From a checkpoint of a small transformer trained on Wikipedia: 8 layers, MLP 192 SwiGLU.
Each number is 128 + 24 x the weight over its row's rms, rounded and kept within 0 to 255. Layers, rows and columns count from 0. The size above them is the row's rms in percent of the matrix's.

# layer 2 attention output (transposed), 96x96, rms 0.0651, rows 44-63, columns 0-95
size [ 88  96  78  73  91  95  89  88  87  99 109  80  87 102  87  88  96  85  80  91]
[[133 148 136 190 171 137  92 108 100 140 131 139 132 139 198 165  99 128 107 121 131 128 146 151 167 143 151 114 165 122 144 152 105  93 114 153 143 110 145 135 136  82  89 115 114  98 110 138 115  82 169 128 158 133 141 154 103 169 124 119 151 140  99 121 132 167 124  94 124 141 131 125 142 117  90 150 132 138 151 150 143 161 140 145 172 113 142 171 118 127 155 108 105 116 115 136]
 [135 109 126 132 135 119 126 128 154 119 170 130 128 105 122 143 125 172 152 130 114 129 101 166 142 116 109 137 140 145 153 125 136 146 107 147  94 104  43 131 114  90 122 111 197  65  91 133 129 100 100 168 122 154 149 126 147 111 171 135 129 121 106 134 155  86 132 119 147 112 186 100 160 151 148 115 123 146 133 113 125 146 105 125 122 105 140 105 156 124 137 101 141 132 142 101]
 [157 142  99 149 139 127 103 166 117 170 152 104 137 146 139 132 127 149 118 152 113 154 127 124 152 135 131 112 144  90  59 119 146 167 137 164 131 131  97 132 120 135 128  72  66 127 109 136 147 134 140 135  98 142 150 148 105 161 100 118 170  97 133  91 101 114 156 151 120 149 158 132 124 102 157 107 155 155 107 142 142 100  84 129 128 123 131 106 105 159  97 130 105 117  84 105]
 [138 112 142 145 134  99 160 111 125 122 126 153  91 101 187  91 115 134 149 143 138  98 108 169 117 162 113 139 149 168 125 155  94 107 109 149  89 148 165 100 141  83 100 153  87 137 135 151 121 142 143 121 112 154 139 165 117  74 138 122 167 155 138 144 138 134 109 113 120 126 117 118 116 124 104  82 128 106 161 126  97 115 126 138 134 149 130 197 144 105  97 143 114 122 156 117]
 [131 146 132 104 153 111 163 113  96 118 116 139 107 108 105 121 149 186 131 130  95 166  94 155 135 127 145 139 114 142 198 100 151 166 121 139 112 124 111 152 131 119 132 122 179  92 106 142 115  94 164 138 114 133 147 115 134  83 179 103 152 110  87 114 155 152 111 110 100 120 136 162 125 141 127 119 135 159 115 104 106 130 145 146  96  99 133 114 177 173 104 120 139 151 116 137]
 [ 85 152 105 114 151 145 135 136  60 125 146 161 111 135 107 131 142 125 138 136 125 127 154 168  89 134 110 107  99 138 131  93 118 104 164  79 159 159 163 115 133 136 144 120 146 112 152  91 121 133 115 111 108 152 145  93  71 111 150 130 131  81 157  79 110 114  79 117 139 120 135 130 111  79 100 104 100 139 129 149 154 135 114 139 149 117  89 121 134 126 129 173 138 124 134 134]
 [ 76 136 132 117 110  97 110 145 100  85 168 145 147 123 104 125 143 130 144 112 128  88 152  78  99 116 162 117 108 128 167 117 138 181 137 190 148 120  65 145 151 138 136 139 130 121 114 118 127 146 153  93 147 124 146 117 162  97 115 132 125 116 134 147 167 111 128  99 139 147 159  87 129 116 132 172 121 134 122 128 151 178 147 128 107  90  97 127 126 139 113 130 122 109  96 101]
 [151 109 159 153 120 125 142 135 172 102 180 139 109 133 192 135 108 154 147 123 142  74 118 130 102 115 137 147  85 134  63 139 135 145 116 157 138 105  86  97 131 126 128 102 105 121 117 106 118 180 121 119 112 102 154 112 121 123 132 158  85 146 116  96 168  68 131 143  94 135 168 101 128 139  92 126 121 147 122 135 121 135 121 104  92 128 118 123 124 146 116 146 116 122 116 108]
 [120 133 133  88 123 160 107 135 151 132 123 135 113  96 113 136 110 144 128 121 139 159  91 110 153 116 110 101 110 119 197 124 135  96 135 150 140 120 109 113 104  84 113 141 141 106 114  82 108 109 135 158 136 145 127 138 170  72 188 107 105 119  85 125 156 140 114 106 142 130 161 113 112 144 113 181 106 106 119 127 111 133 120 121  93 127 135  80 184 130  98 110 131 158 142 116]
 [131 160 163 118 150 131  93 112 162 158 125 116 122  92 128 147 100 132 109 151 100 137  92 104 123 131 119 143 139 119 191 117 152 129 170 123 145 162 137 141  86 159 132 181 189 124 149 146 123  78 116 140 123 117 134  73 120 121 142 161 147 129 137 106  89 154 125  87 130  79  79 127 126 117 107 113 115 119 158 121 112 158 124 133 105 118 142 122 135 143 107 152 130 124 154  97]
 [ 96 116 185 148 114 136 107 148 147 188 111 116 112 106 163 139  99 122 137 123 126 108 126  66  94 131 119 130 114 138 155 113 120 132 176 106 140 150 157 128 131 153 158 149 135 144 159  88 122 129 139 117  86 104 101  79 134 141 126 189 144 130 138 140 119 135 129 137 138 106  85  98  99 110 108  87 142 139 132 161 135 155 110 126 129 149 139 123  68 120 119 128 165 126 152 143]
 [141 157 123 102 130 136  82 185 129 137 137 102 173  99 164 153 117 174 134 174 134 140  99 155 135 143  81 151  92 124 145  87 118  85 119 128 108 133 107 100  89 131 141 113 147  93 129 100 156 122 113 132 109 163 103 126 107 101 140 133 163 101 156 134 108 120  82 139 134 129 148 109  89 141 125 102 137 130 115 140 200 101 104 108 141 115 116 125 133 127 126 131 154 115 133 119]
 [128  98 135 148 106 100 171 123 108  84 148 147 163 159 121 142 113  90 137  81 144  98 156 133 102 128 135 120 154 111  95 144 108 107 114 171 123 108 133 119 155  88 142 106 147 137 125 137 134  99 113 121 166  93 126 156 159 198 102 156  93 129 117 170 105 149 138 155 142 161 113  93 133 123 139 158 126 137 119 152 107 143 146 154 166 134 117 158 116 102 150 102  98 126 150 112]
 [111 106 147 122 153 161  74 153 202 146 168  99 130 124 139 168 102 141 100 167 117 149  90 125 162 116 122 129 122 122 173 139 156  98 141 123 139  96  79 112  88 128 135 145 170 115 140 114 130 121  80 150 127 153  90 102 133 116 143 143 127 133 147 120 133  95 127 117 149  97 131 131 131 125 131 123 122  69 124 138 127 102 111 115  84 128 123  99 174 137 150 128 140 129 146 129]
 [135 121 104 108 124  49 169 124  96 109 128 106 130 118 102 136 123 134 136 120  99  96  88 130 136 124 133 116 163 139 107 122 125 125  97 175  91 135 109 173 112 126 126 107 105 135 113 158 126 111 158 135 140 130 120 181 131 149  97 119 159 129 139 144  73 166 153 118 133 167 112 124  79 116 176 114 158 108 118 151 120 115 141 143 125 102 108 189 134 160 124 119 146 123 150 135]
 [106  99 122 133 144 157 113 159  77  82 119 144 130 153 110 144 148 156 138 127 121 160 155 151 108 118 141 128  81 126  81 117 109 105 148 103 147 119 123 141 117 131 143  94 179  92 130  98 134  89 117 118 123 172 135 105 124 121 105  93  94  91  94 134 125 108 128 122 115 121 166 113 136 126 102 101  96 195 120 109 158 130 129  87 155 115 153  99 172 148 128 106 133 122 109 120]
 [134 132  61 120  99 107 157 121 147  75 142 125 156 158 124 117 137  82 130  95 164 109 147 136 139 156 130 101 139 113  78 159 121 103  93 153 116 123 160  93 132 122  80 124  71 170 133 133 138 169 113 115 170 137 118 169 128 151 110 102  91 147 135 146 133 127 132 156 135 151 133 140 125 112 142 173 123  91 139 121 143  98 149 124 151 122 113 148 157 105 135 133 118 114 110 115]
 [105 121 110 172 103 140 113 137 118 147 134 111 172 164 124 100 126  90 132  91 163 158 164 133 130 149 144 165 144 123  98 135 108 132 128 177 145 145 139 194 143 149 139 114 113 179 117 135 150 136 167  85 118 143 110 137 153 160 127 129 150 143 150 154 110 150 111 162 105 139  98 142 136 131 163 138 120 131 122 140 130 150 135 156 132 153 129 135  56  96 153  85 139 128 137 110]
 [144 138 133  95 109 124 121 121 176 148 102 140 120 123 124  88 133  99 100 132 116 130 122 161 129 106 150 164 144 138 109 121 156  97 168 121 145 122 137 134 107 149  94 194 170 120 136 153 140 143  88 112 124 122 109 112 148 153  65 159 187 173 136 160 133 108 135 159  76 101 113 129 149 131 109 111 122 121 181 141  91 119 117 146 126 125 135 133 149 119 130 126 142 114 151  95]
 [139 126 104 168 103 163 139 144 137 108 145  87 147 157 129 166 134 144 111  78 120 121 150 125 129 129 148 128 123 116  89 125 142 125 100 186 141 131 137 148 105 152 128  75 118 148 115 102 143  77 154 115 117 143 172 129 133 180 114 157 122 117 111 135 111 117  81 154 111 165 157 137 143 146 155 178 159 187 103 148 145 132 135 130 140 127 115 126 108 144 133 116 136 129 101  82]]
# layer 2 attention value, 96x96, rms 0.0641, rows 45-63, columns 0-95
size [ 86  87  78  86  85  90  87  91  90  98  77  85 100  90  82  86  80  78  88]
[[ 97 114 124  92 135 158 129 167 152 153 130 141  67 130 134 103 127 120 131 124 126 113 121  93 123  89 117 140 113 109 147 147  89 136 130 136 125 125 137 122 172 158 132  98 119 106 121 132 133 136 145 134 194 132 138 111 146 122 131  99 144 146 149  89 128 102 121  82 123  78  86 103  97 133  97 128 120 130  86 137 157 127 136 117 103 126  80 173 108 138  83  75 102 136 121 161]
 [143  98 118 174 172 172 170 161 104 104 121 110 153 135 129  87 134 129 155 102  98  54 119 143 132 165 147  94 107 142 157 105 143 141 145  99 170 171 134 143 155 128 132 141 153 123 103 120  59 107 146 119 107 113 154 128 105 121 145 143 110 144 122 169 101 104 134 129 115 134 138 143 140 153 131 118  94 142 131 139 114 123 138 151 113 137 164 105 152 110 132 162 110 153 127 118]
 [107 121 100  77 155 128 129 117 174 132 120  89 119 128 133 174 174 126 119 124 147 102 142 146 173 108 136 185 116 122 125 141 128 102 131 119 144 137 135 106 108 109 136 130 165 124 170 120 160 133 167 150 185 139 131 136 102 124 135 141 137 130 139 111 112 106 123 135 176  84 160 121 143 119 150 156 181 134 102 163 114 149 130 162 138 112 121 143  91 185 117 124 157 105 110 135]
 [146 144 134 122 145 162 116 117 169 152 162 118 126 148 123 138 123 113 165 170 169 140  92 138 119 106  65 121 115 108 121 136 132 141 124 113 130 163 121 139  97 158 152 132 104 136 133 140 116 174 100 162 156 134 120 111 142  99 124 134 150 132 132  71 159 114 108 144 175 108 157 108 118  99 125 121 132 128 130 148 181 134 141  56 136 138 132 111 100 138 118 126 108 104 174 170]
 [140 142 127 156 106  96 117 107 136 145 120  75 139 158 139 126 133  99 138 112  76 130 100 107  89 155 120 140 123 130 114  96 146 152  92 134 135 162  81 129 150 104 123 129  95 179  86 176 155 125 107 141 117 119 164 162 121 149 119 133 128 166 113 158 140 144 124 192 149 118 168 134 134 131 146 174 132 150 113  86 167 101 124 126 128 136 139 151 133 120 132 105 114 134 140 168]
 [132 123 203 161 112 183  83 139 136 127  97 125  87 137 124 115 129  82 101 119 103 159 134  99  83 127  72  91 129 133 140 147 118  97 100  90 141 156 154 130 139 118 133 106 116 144 152 118 164 126 112 121  90 115 102 133 136 107 113 125 133 122 113 130 124 147 167 157  99 113 126 129  96 148  99 103 148 126 144  96 144  87 103 116 119 136 101 125 159 108 130 155 115 160 150 144]
 [ 81 103 111 123  77 135 133 175 139 118  87 121  91 110  98 117 148 112 153 118 145 110 159 145 145 134 121 125 130 167 156 101 115 130 109  93 154 152 173 161 143 119 121 127  82 137 136 122 134  80 160 134 141 112 134 132 123 134 113 134 139 151 127 117 126  92  89  82 132 106 106 106 140 113 182 148 133 129 139  77 132 113 133 143 139 108  74 137 162 132 125 172 100  93 130 145]
 [122 138 114 139 152 124 129 168 133  96 164 104 162 139 140 131 107 147 139 134 146  89 129 127  58  98  93 155 109 113 146 138 129 156 115 144 114  64 138 137 143 126 153 100 155 127 149 129 154 121 147  91 156 135  93 147 160 136  99 146 121 130 120  76 140 141 114 164 105 114 105 124 112  94 123 113 138 145 130  86 163 149 136 116 142 111 119 139  88 133 136  57 113 118 147 166]
 [166 112 125 132  90  51 125 157 134 159 160 125 155 140 144 129 126  80 156 132 129 117 138 125 117 129 120 129 126 132 121 150 152 154 133 133  91  87 131 128 165 138 136 105 162 107  90 157 152 178  97 130 108 122 146 104 143  92 123 139 113 133 109 175 138 142 163 119 139  88 147 143 127 157 167 150 128 132 141 170 129 132 137 107 161 137 115 150 163  66 118 126 161 120 116 118]
 [168 136  78 160  72 140 148 122 112 110 115 142 173 152 120 131 180 129 122 128  98 128 159 128  95 118 137 131 124 131 114 113 146 126 134 142  98  79 124 123 106 104 158 129 128 145 113 142 158 109 128 159 145 125 138 138 137 105 134 100 114 108  98 192 144 132 111  88 133 102 132 142 132 140 162 145  82 144 158 122 126 121 107 137 155 124 138 164 177  89 120 168 158 143  85  97]
 [131 117  61 117 167 148 157 114 144 115 121 118 124 120 143 126 133 113 172 115 111 119 153 157  87 186 133 143 141 107 119 133 154 148  95 116 142 161 119 136 186 120 150 137 118 124  79 139 115 127 135 150  80 137 140 100 134 126 131 121 123 153 103 111 125 159 133  93 117 113 185 176 109 138 131 124 108 120 106  99 139 143 129 168 128 145 112 138 102 122 122 112 102 192  94 148]
 [116 161 148  71 146 107  74 148  93 139  66 119  68 134 114 153 123 156  50 140 129 155 113 140 155 123 147 109 133 139 129 126 129 129 107 154 141 109 171 139 117 153 114 146 163 113 145 114 114  82 121 146 156 141 143 109 137 150 125 115 131  81 124 110 125  86 136 162 104 127 118 119 118 139 105 155 141 110 132 146 102 118 102 140 127 140 128 187 125 131 123 149 155 125 120 135]
 [151 118  95 146  79 115 170 177 140 101 161 150 112  94 123  88 131 127 154 101 113 120 141 118 110 146 133 148 138 149 129 127 107 164 141 129 102 122 121 140 165 135 132 104 147 100 107 141 137 141 143 117 137 111 125  87 145 133 123 118 128 135 113 113 127 121 150  94  92 136  91 141 126 138 170  97 102 153 134  98 155 133 166 174 148 103  88 168 102  91 111  60 118 171 130 109]
 [124 130 129  71 195 195  98 109 122 136  96 101  69 127 133 152 126 144 113 152 103 110 134 144 183 128 119 141 132 116 129 118 132 110 162 148 118 109 120 115 114 162 129 135 181 122 136 104  96 137  85 174 119 131 102 102 136 142 143 139 158 122 124 161 129  95 118 165 136 116 157 147 145 143 129 118 120 122 110 168  96 111 119 143 123 159 141  93 105 130 112 171 126 124 126 116]
 [131 146 171 143  82 105 149 131 131 120 101 112 142 137 150 102 107 137 173 100 112 150 108 134 107 122 134 152 140 134  98 110 140 158 124 116 143 177 165 167 166 136 131 118  80 156 122 149 135 143 137 127 113 159 167 127 145 132 140 121 112 188 118 101 135 133 103 115 138 135  93 136  98 113 112 145 131 121  96  92 174 126 125  41 130 147 145 116 126 142 109 111 165 123 152 149]
 [ 99 142 151 109 184 146  99  85  99 129  90  99  82 125 107 130 121 144 113 126 163 120 116 119 162 125 129 113 154 169 124 157 120  88 109  90 158 166 122 118 133 110  96 111 146 111 158  82 119 127 128  78 123 129 109 157 126 164 126 126 145 123 129  95 103 143 140 125 125 132 101 135 158 102 104 133 162 135 130 125  93 115 141 183 113 135 109 121  90 161 149 137  82  93 147 138]
 [163 152 110 128 169 136 148 100  94  95 133 117  81 107 134  96 136 141 105 147 137 111 155  85 131 123 142 114 121 127 112 137 119  95  75 129 126 123 114 103 105 104 124 164 129  77 157 109 100  87 140 130 113 127 128 122 176 126 135 103  99 132 118 141 117 122 154 114 141 143 139 162 141 116  62 114 171 100 164 160 119 135 107 106 140 139 161 113 133  73 169 150 129 153 134 135]
 [114 122  96 103 141 124 111 129 145 107 111 135 154 148 129 161 150 150 121 115 161 126 134 142 139  74 163 136 119 132 110 130 110  88 113 126 107 132 111 122 136 153 102 144 119  79 155 107 165 166  92 135 145 121 128  75 143 141 144 158  88 119 114 135 134 144 102  79 152 132 101  91 125 180 152 148 173 146 111 174 119 156 174 106 152 118  98 139 120  82 114 132 152 117  98 131]
 [147 117 107 115 152 142 132 118  97 121 103 102  99 140 119  85 149 119 140 165 143 112 128 140 117 142 126  74 120 161 128 108 137 117 114 147 135 157 171 129 140 133 118 148 113 111 121 101  83 138  94  68  99 135  88 134 158 167 135 124 120 128 131 133 126  83 137 125 110  98 129 167 111  87 103 111  81 120 114  93 137 113  94 101 124 142 157 139 124 102 141 168 147 201 137 139]]
# layer 2 attention query, 96x96, rms 0.0883, rows 64-80, columns 0-95
size [134 119 117  99  89  84 101 106 103  86 203 122 102 101  95 104  64]
[[ 90  88 138 147 143 136  82 159 125 119 112 119 132  99 126 145 119  73 128 151 143 120 120 172 163 137 127  99  74 178 103 128 134 144 135  82 132 128 118  99 120  96 134 128 141 134 148 146 136 115 131 124 144 155 130  77 163 118  78 159 121 145 120 125 138 139 173 122 143  70 120 119 126  99 119 158  85 107 121 110 113 125 125 110 113 107 110 120 177 123  74 122 142 151 121 137]
 [145 195 120  95 120 152 161 113 130 132 148 163 155 158 114 128 109 174 122  95 134 135 130 103 128 108 148 155 169 101 143 125 116 110 122 135 146 159 123 147 162 152 119 124 134 137 128  88 132 124 118 131 126 102 127 173 102 126 175 133 122  67 108 148 133 151  98 156 140 181 128 130  99 133 185  98 165 125 120 161 148 125 112 160 146 118 171 104  98 124 153 146 115 116 131 115]
 [155 164 102 132 131 100 153  79 135 141 143 159  88 127 133 126 116 131 107  94 123 139 127  87 143 121 127 172 155 113 154 132 116 109  90 120 141 170 105 107 155 139 104 143  81 143 112 118 144 155 144 151 129 110 137 194 125 159 174 120 123 109  96 146 129 146 117 171 123 165 111 151 127 155 117 126 153 143 108 159 139 126 119 163 121 134 159 164  84 127 182 130 122 132 101 111]
 [163 204 126 111 135 147 149 130 115 133 152 136 108 129 101 126 123 154 113 140 133 109 161 100  99 118 130 162 144 112 150 114 145 149 125 136  90 151 148 138 129 167 116 131 108 138 138 113  99 163 102  86 155  93 127 139 113 139 177 106 127 113 127  95  99 129  86 151 100 177 114 142 133 130 151 126 156 149 102 147 150 164 167 159 127 133 153 161 109 167 120 117 140 134 120  68]
 [104 156 123 119 114 138 130 109 132 146 102 105  99  95 122 132 126 152 133  68 191 163  81 149 101 118 116 159 150 141 121 117 118 113 106 112 134 109 160 104 180 120 103 110 102 103 117 153 133 104 127 150  82 115 155 139  96 142 131 137 113 135  73 162 117 168 134 131 147 137  94 110 130 145 133 128 146 173 148 161 166 136 112 151 147 137 140 166  94 109 156 125 162 130 109 140]
 [109 171 106 116 114 107 154 104 144 116 145 145 116 157 127 170 159 171 133 117 135 135 126 118 128 128 138 167 138 103 129 166 122  99 121 119 137 156  75 123 168 143  90 161  92 140 108 125 139 131 140 121 117  97 140 176 128 154 161 150 114  74  96 156 111 160 112 170 136 173 125 141 127 113 154 126 135 142  79 151 163 107 105 145 115 107 157 149  83 142 130 153 111 126 110 146]
 [122 116 128 111 145 158 145 134 121 139 133  97 132 181 100 120 150 123 131 183 113 110 162 126 135 141 133 130  76 118 108 125 142 110 168 145 142 107 130 184 100 102 156 127 159 128 145 151 133 112 114  88 133 133 141  90 163 132  96 128 131 147 159 111 144 124 146 144 116 112 122  97 116 128 151 146  53 118 153 122 110 120 141 115  86 176 137 152 133 141  62 105 143 103 142 157]
 [ 87 126 105 111 141  90 128 174 145 139 104 121 114 132 161 146 128 124 135 140 139 169 133 126 117 113 114 101 157 110 132 127 103 104  83  89 110  95  87  85 111 115 120 162  98 156 143 133  94 117 121 145 158 150 110 142 151 141 129  83 122 106  95 180  93 150 118 148 164 118  97 160 126 123 139 144 119  88 157 145  61 103 114 122 157 138 115 145 118 116 129 167 148 118 121 135]
 [118 148 104 106 120  76 115 142 185 119 137 143 151  88 170 169 120 134 135 114 126 104 106  95  87 128 103 133 140 134 162 163 164 102  66 108 111 135 146  92 143  95 100 144 144 148 134 117 127 180 133 156 132 131  97 112 130 133 151 100 128 132 105 117 124 147  96 105 155 107 106 147 154 144 109 131 147 115 128 138 168 147 146  89 143 100  93 145 120 104 147  89 156 117 125 108]
 [148 125 122 156  75 159 127 115 115 110 107 131 129 153 100 169 126 153 123 139  67 118 137 105 129 116 165 116 142  78 141 118 148 123 135 139  85 130 137 150  98 154 145  78 139 147 117 123 141 124 166 137 101 124 110  86  98 105 119 133  86 163 139 107 152 106 134 142 108 111 116 126 168 145  81 125  75 158  94 101 161 146 134 135 139 165 126 120 127 133 137 140 142 111  75 147]
 [109  76 149 157 140 161 122 147  86 112 127 114 120 130 116  93 147 117 130 149 119 113 133 157 173 115 139 132  92 131  71 115  97 160 149  90 160 107 119 150 107 142 157 119 145 121 131 160 112 111  99 103 126 151 141 101 128 107  78 174 147 167 157 124 120 121 177 127 111  95 132  95 122 129 106 113  98 134 171 123  79 127 136 107  93 146 112 139 152 155 107 125 126 133 156 150]
 [115 158 123 143 117 110 151 126 144 151 141 118 141 120 155 137 138 175 139 107 123 184  91 175 135  96 123 116 105 179 165 113 143 117 135 133 113 150 109 125 162 107 108 127 138 110 134 122 115 141 106 129 101  87 176 142  89 100 152 134 125 106 114 138 179 123 119 110 143 129 105 167 127 160 105 118 120 139 105  65 190  95 133 126 146 132 145 102 113 134 124  79 153 138 130 151]
 [137 154  97 171 107 172 118  76 151 148 124 117  83 121 134 118 148 102 108 128  90 130 145 124 117 125 126 127 139 141 117 118 103 158 168 152  96 122 104 126 151 141 164 126 136 118 125 158 112 117 123  86 178  94 130 122 108 124 123 132 135 107 154 151 105 119 126 117 159 162 122  87  95 149 152 164 120 124 151 163 134 133  98  92 188 179 115 154 114 145 117 121 173 155 141 107]
 [108 112 172 114 122 122 128 124 143 119 116 134  95 147 132 137 107 148 128 126  82 112  96 150 147 165  79 111  79 133 124 102 103 119 131 145 130 148  94 134 138 129 156  98 129 109 103 114 172 169 168 152 143 123 128 150 125 117 124 128 150 108 126 112 114 121 112 209  89 109 140  85  93 122 130 121 133 131 114 167 101 112 135 145 138 137 134 146 188 125 169 102 160 145 113 167]
 [125 148  80  82 130 116 163 126 145 143 136 127 128 143  98 154 130 109 115 109  97  96 125 107 143 126 101 126 133 148 147 120 126 176 148 117 106 109 178 139  86 144 111 128 119  84 111 145 124 141 155 126 137 126 119 103  74 132 123 116 103 165 138  94 158  84 106 172 154 115 136 100 144  97 115 155 106 104  76 101 137 175 140 127 179 121  90 130 106 146 140 108 157 128 130 127]
 [115 114 164 153 113 120 112 100 117 127 131 167 135  99 118 109 139 142 134  98 122 155 165 118 131 121 126  92 145 140 122 155 140 133 108 165 156 124 106  95 131 115 150 128 106 146 120 110 157 134 141 174 116 105 153 123  87 154 116 151 122  91 141 147 118 150 122 147 128 167 111 119 136 191 146 104 110 170 155 138  83 138 112 125 142 189  90 152 164 105  88 177 139 115 150  89]
 [111 108 113 125 120 131 123 120 115 121 105 109 150 138 166 159 128 129 149 109 182 110  66 160 143 104 126 124 150 148 115 144 106  88 119 110 121 123  92 114 125  62 135  93 122 149 133 129 151 110 136 169 148 131  89 162 133 125 105 158 128 140  87 132 136 158 144 119 135 112  88 119 129  90 118 120  86 125 136 125 134  54 162 126 136 107 125 136  94  98 118 177 156 135 136 148]]
# layer 2 attention key, 96x96, rms 0.087, rows 64-79, columns 0-95
size [ 94 104  97  96 116 109  69  94  71 137  57  70  98  98  89 108]
[[122  96 142 144  89 141 104 163 135  97 158 154 120 112  58 141 165 135  99 129  98 125 118 118 127 120 147 144  69  87 106  96  88 143 165 106 148 133 103 157 108 111 161 159 153 103 109 126 103 115 100 125 140 149 159 115 172 127 102 124 115 128 135 110 127  92 137 129 119 135 164 101  69 140 119  97 132 138 163 138 136 132 146 118  90 140 138 137 147 144 105 139  89 121 120 137]
 [121 139  88 140 180  91 138  93 143 176 106 123 123 124 180 156 100  89 160 111 127 127 150 136 119 144 110 113 191 125 177 156 171 124 100 142 106 111 167  95 136 117  98 115  86 137 136 110 150 136 164 120 122 129 117 147 111 125 165 129 162 139 124 117 142 139 117 123 140 131 129 117 175 108 135 165 168 138 124 150 130 117 103 152 138 120 127 139  74 124 150 121 114 106 124  94]
 [124 130 149 116 160 128 135  97 153 170 102 138 150 177 153 115 115 110 144  93 147 109 128 114 106 133 109 112 158  90 173 147 182  84 108 160  87 127 160 135 144 133 119  80 134 138 129 102 130 116 133 117 119  96  98 132 118  77 175  80  96 115  92 132 107 132  72 155 136 130 127 126 164 119 166 144 134 116 128 121 136 121  86 146 147 137 135 127 126 102 145 132 129 135 114 100]
 [110 118 118 117 150 136 125  98 128 176  90 131 135 144 160 113 127 105 159 108 144  95 134 119  83 153 128 131 147 113 159 134 173 105  99 168 136 143 187 148 158 162 101  84 131 137 136 115 134 120 130 135 112 113 113 122  98  54 161 124 113 100 106 116 107 136 102 125 136 138 111 102 190 131 141 131 137 113 130 126 148 131  60 118 146 115 134 119 133 102 144 153 105 106 148 106]
 [165 126 129 109 137 119 139  97 108 121 142 136 142 157 149 146 104 142 140 136 134 132 136 126 120  92 121 136 126 141 147 160 163 102 136 138 110 105  92 124 101 112 127 109 133 185  99 110 116 118 166 145  85 150  98 138 154 144 164  97 110 139 116 149 191 120 109 117 155 138 155 174 128 127 153 159 113 115 103 146 149  53 171 183 115 120 167 110  95 132 133 114 143 123 110 118]
 [150 127 147 107 144 124 145  96 155 156 113 148 149 154 139 126  79 140 143 108 149 114 108  89 106 144 105  97 159 121 207 171 148 121  99 122  81 103 116  96 141 101 131 116 141 134 130 110 134 126 152 136 116  83 106 110 118 112 189  90 124 115  97 139 133 134  96 145 146 125 132 151 156  83 135 159 112 137 103 141 159 117 114 153 153  96 148 100 136 115 123 110 160 136 111  99]
 [ 98  98 142 134 119 123 100 118 115 117 111  91 115 104 110  93 157 102 142 129 128 138 136 156 120 134 118 122 157 128  80 120  98 159 156 104 154 132 144 137 129 178 139 123 153  86 152 126 136  93 100 122 167 142 149 164  62 102  92 151 153 163 150 108  87 134 163 105 109 146 141 124 115 117 157 110 138 148 136 115 142 128  87 123 111 136 102 137 139 143 177  83 129 113 176 144]
 [129 140 127 119 109 185 136 151 118  76 147 153 150 114  90 118 107 150 147 101 165 119 116 157 106 107 161 108 104 148 116 134 129 137 159 102 126 113 113 134  97 124 112 141 136 144 105 103 143 131 161 140 132  98 163  85 148 178 124 138 119 160  90 135 148 107 166 166 130 115 146 178 113 141 105 142 149 118 109 117 177 135 164 134  96  93 155  78 132  95 108 117 144 124 104 141]
 [135 162  80 123 109 160 121 150 107 110 151 101 127  71 133 120  97 142 130 149 109 121 114 134 134  95 125 133  88 152 138 146 106 148 144 132 125 144 105 101  97 132 123 149 153 139 134 121 125 124 128 152 122 153  97  90 142 134 126 116 113 135 119 114 189 140 155 125 112  73 125 161  71 131 111 120  96  81 104  58 124 158 163 116 138  94 147 119 151 113 141 104 124 171 119 120]
 [116 104 136 130  97 106 115 160 110 103 124  83 131 134 109 130 164 111 130 146 119 115 151 153 156 130 137 163 101 129  51 103  83 156 143 125 169 131 119 140 124 118 130 132 144 123 143 144 119 117 111  99 172 166 141 131 149 164  86 135 146 139 174 126 117 111 161 123 119 138 144 117 101 127 161 120 122 117 173 147  86 137 139 100 103 147  92 176 142 150 121 100  97 129 176 139]
 [147 140 151 103 127 119 142 116 110 142 130 114 132 180 137 148 120 115 134 124 111 120 127 121 106 115 140 129 170  85 137 115 171  95 115 188 152 139 162 166 143 138 143 104  96 133  76 157 140 122 186 117 114 105 141 184 108 123 150 115 139 120 119 161  91 116  95 147 135 145 104 155 124 110 184 114 136 145 144 151 122  89 101 144 148 190 136 147 123 118 147 127 128 103 144 138]
 [110 110 135  98 142 114  53 115 116 174 145 114 156  99 113 110 141 131 133 173  93 116 158 108 140 128 154 146 120 122 106 117 131 158 143 164 108 118 106 137 115 129 134 127 140 147 138 140 159 128 124 142 151 130  99 100 104 139 123 102 125 114 144 136 147 112 155  57 125 107 146 119 164 116 116 142  96 159 170 115 117 157 161 122 159 130 148 141 131 168 164  66 148 158 160 106]
 [156 123 136  94 127 149 138 175  69 171 108 107 125 134 155 127 133 121 110 123 127 138 112 131 116 145 153 148 169 125 114 121 110 146 120 119 191 165 154 153 125 118 124 103 130 121 133 106 140 142 167 134 103 106 120 122  99  98 114 130 110 149 146 124  77 138 131 110  77 127 168 120 149 113 108  93 170 154 134 150 164  78 106 130  79 107 121 145 140 144 139 149  85 104 162 131]
 [126 149 111 127 124 114 170  92 116 130 145  84 125 126 158 131 141 162 142 137 149 100 128 133 120 136 133 153 167  60 158 160 128 137 128 130 131 113 141 110 166 122 128  98 145  91 122 103 162 140 124 104 128 119 145 140 104 129 164 133 112 110 109 130 112  91 109 148 121 161 146 158 138 163 159 109 111 182  82 151 156 138 136 153 200 141  86 122  81 122 111 147 130 118 109 115]
 [125  92 118 162 104 165  75 111  95 180 142 122 117 121 162 121 126 133 138 114 131  79 166 167 156  74 105 141 131 116 117  96 132 174 158 127 138 124 126  94 147 105 113 134 156 120 171 130 132 127 119 110 138 131 111 175  85  98  99 134 121 159 124 110 138 101 169  90 126 116 156 116  98 156 112 108 116  96 146 169 123 121 162 129 115 124 113 111 126 119  94 100 113 124 131 111]
 [145 161 110 146 126 100 146 151 149 152  91 136  85 141 123 136 136  95 132 116 103 120 111  96 100 125 133 138 145 107 118 157 129 154 127  92 127 144 158 151 117 119 128 117 148 180 104 135 132 158 142 136 108 132 125  90 152 128 129 137  88 131 150  94 130 108 150 179 103 113 100 150 172  92 125 119 162 125 117 143 148 122 126 104 119 140 151 175  81 172 113 150  65 132 129 182]]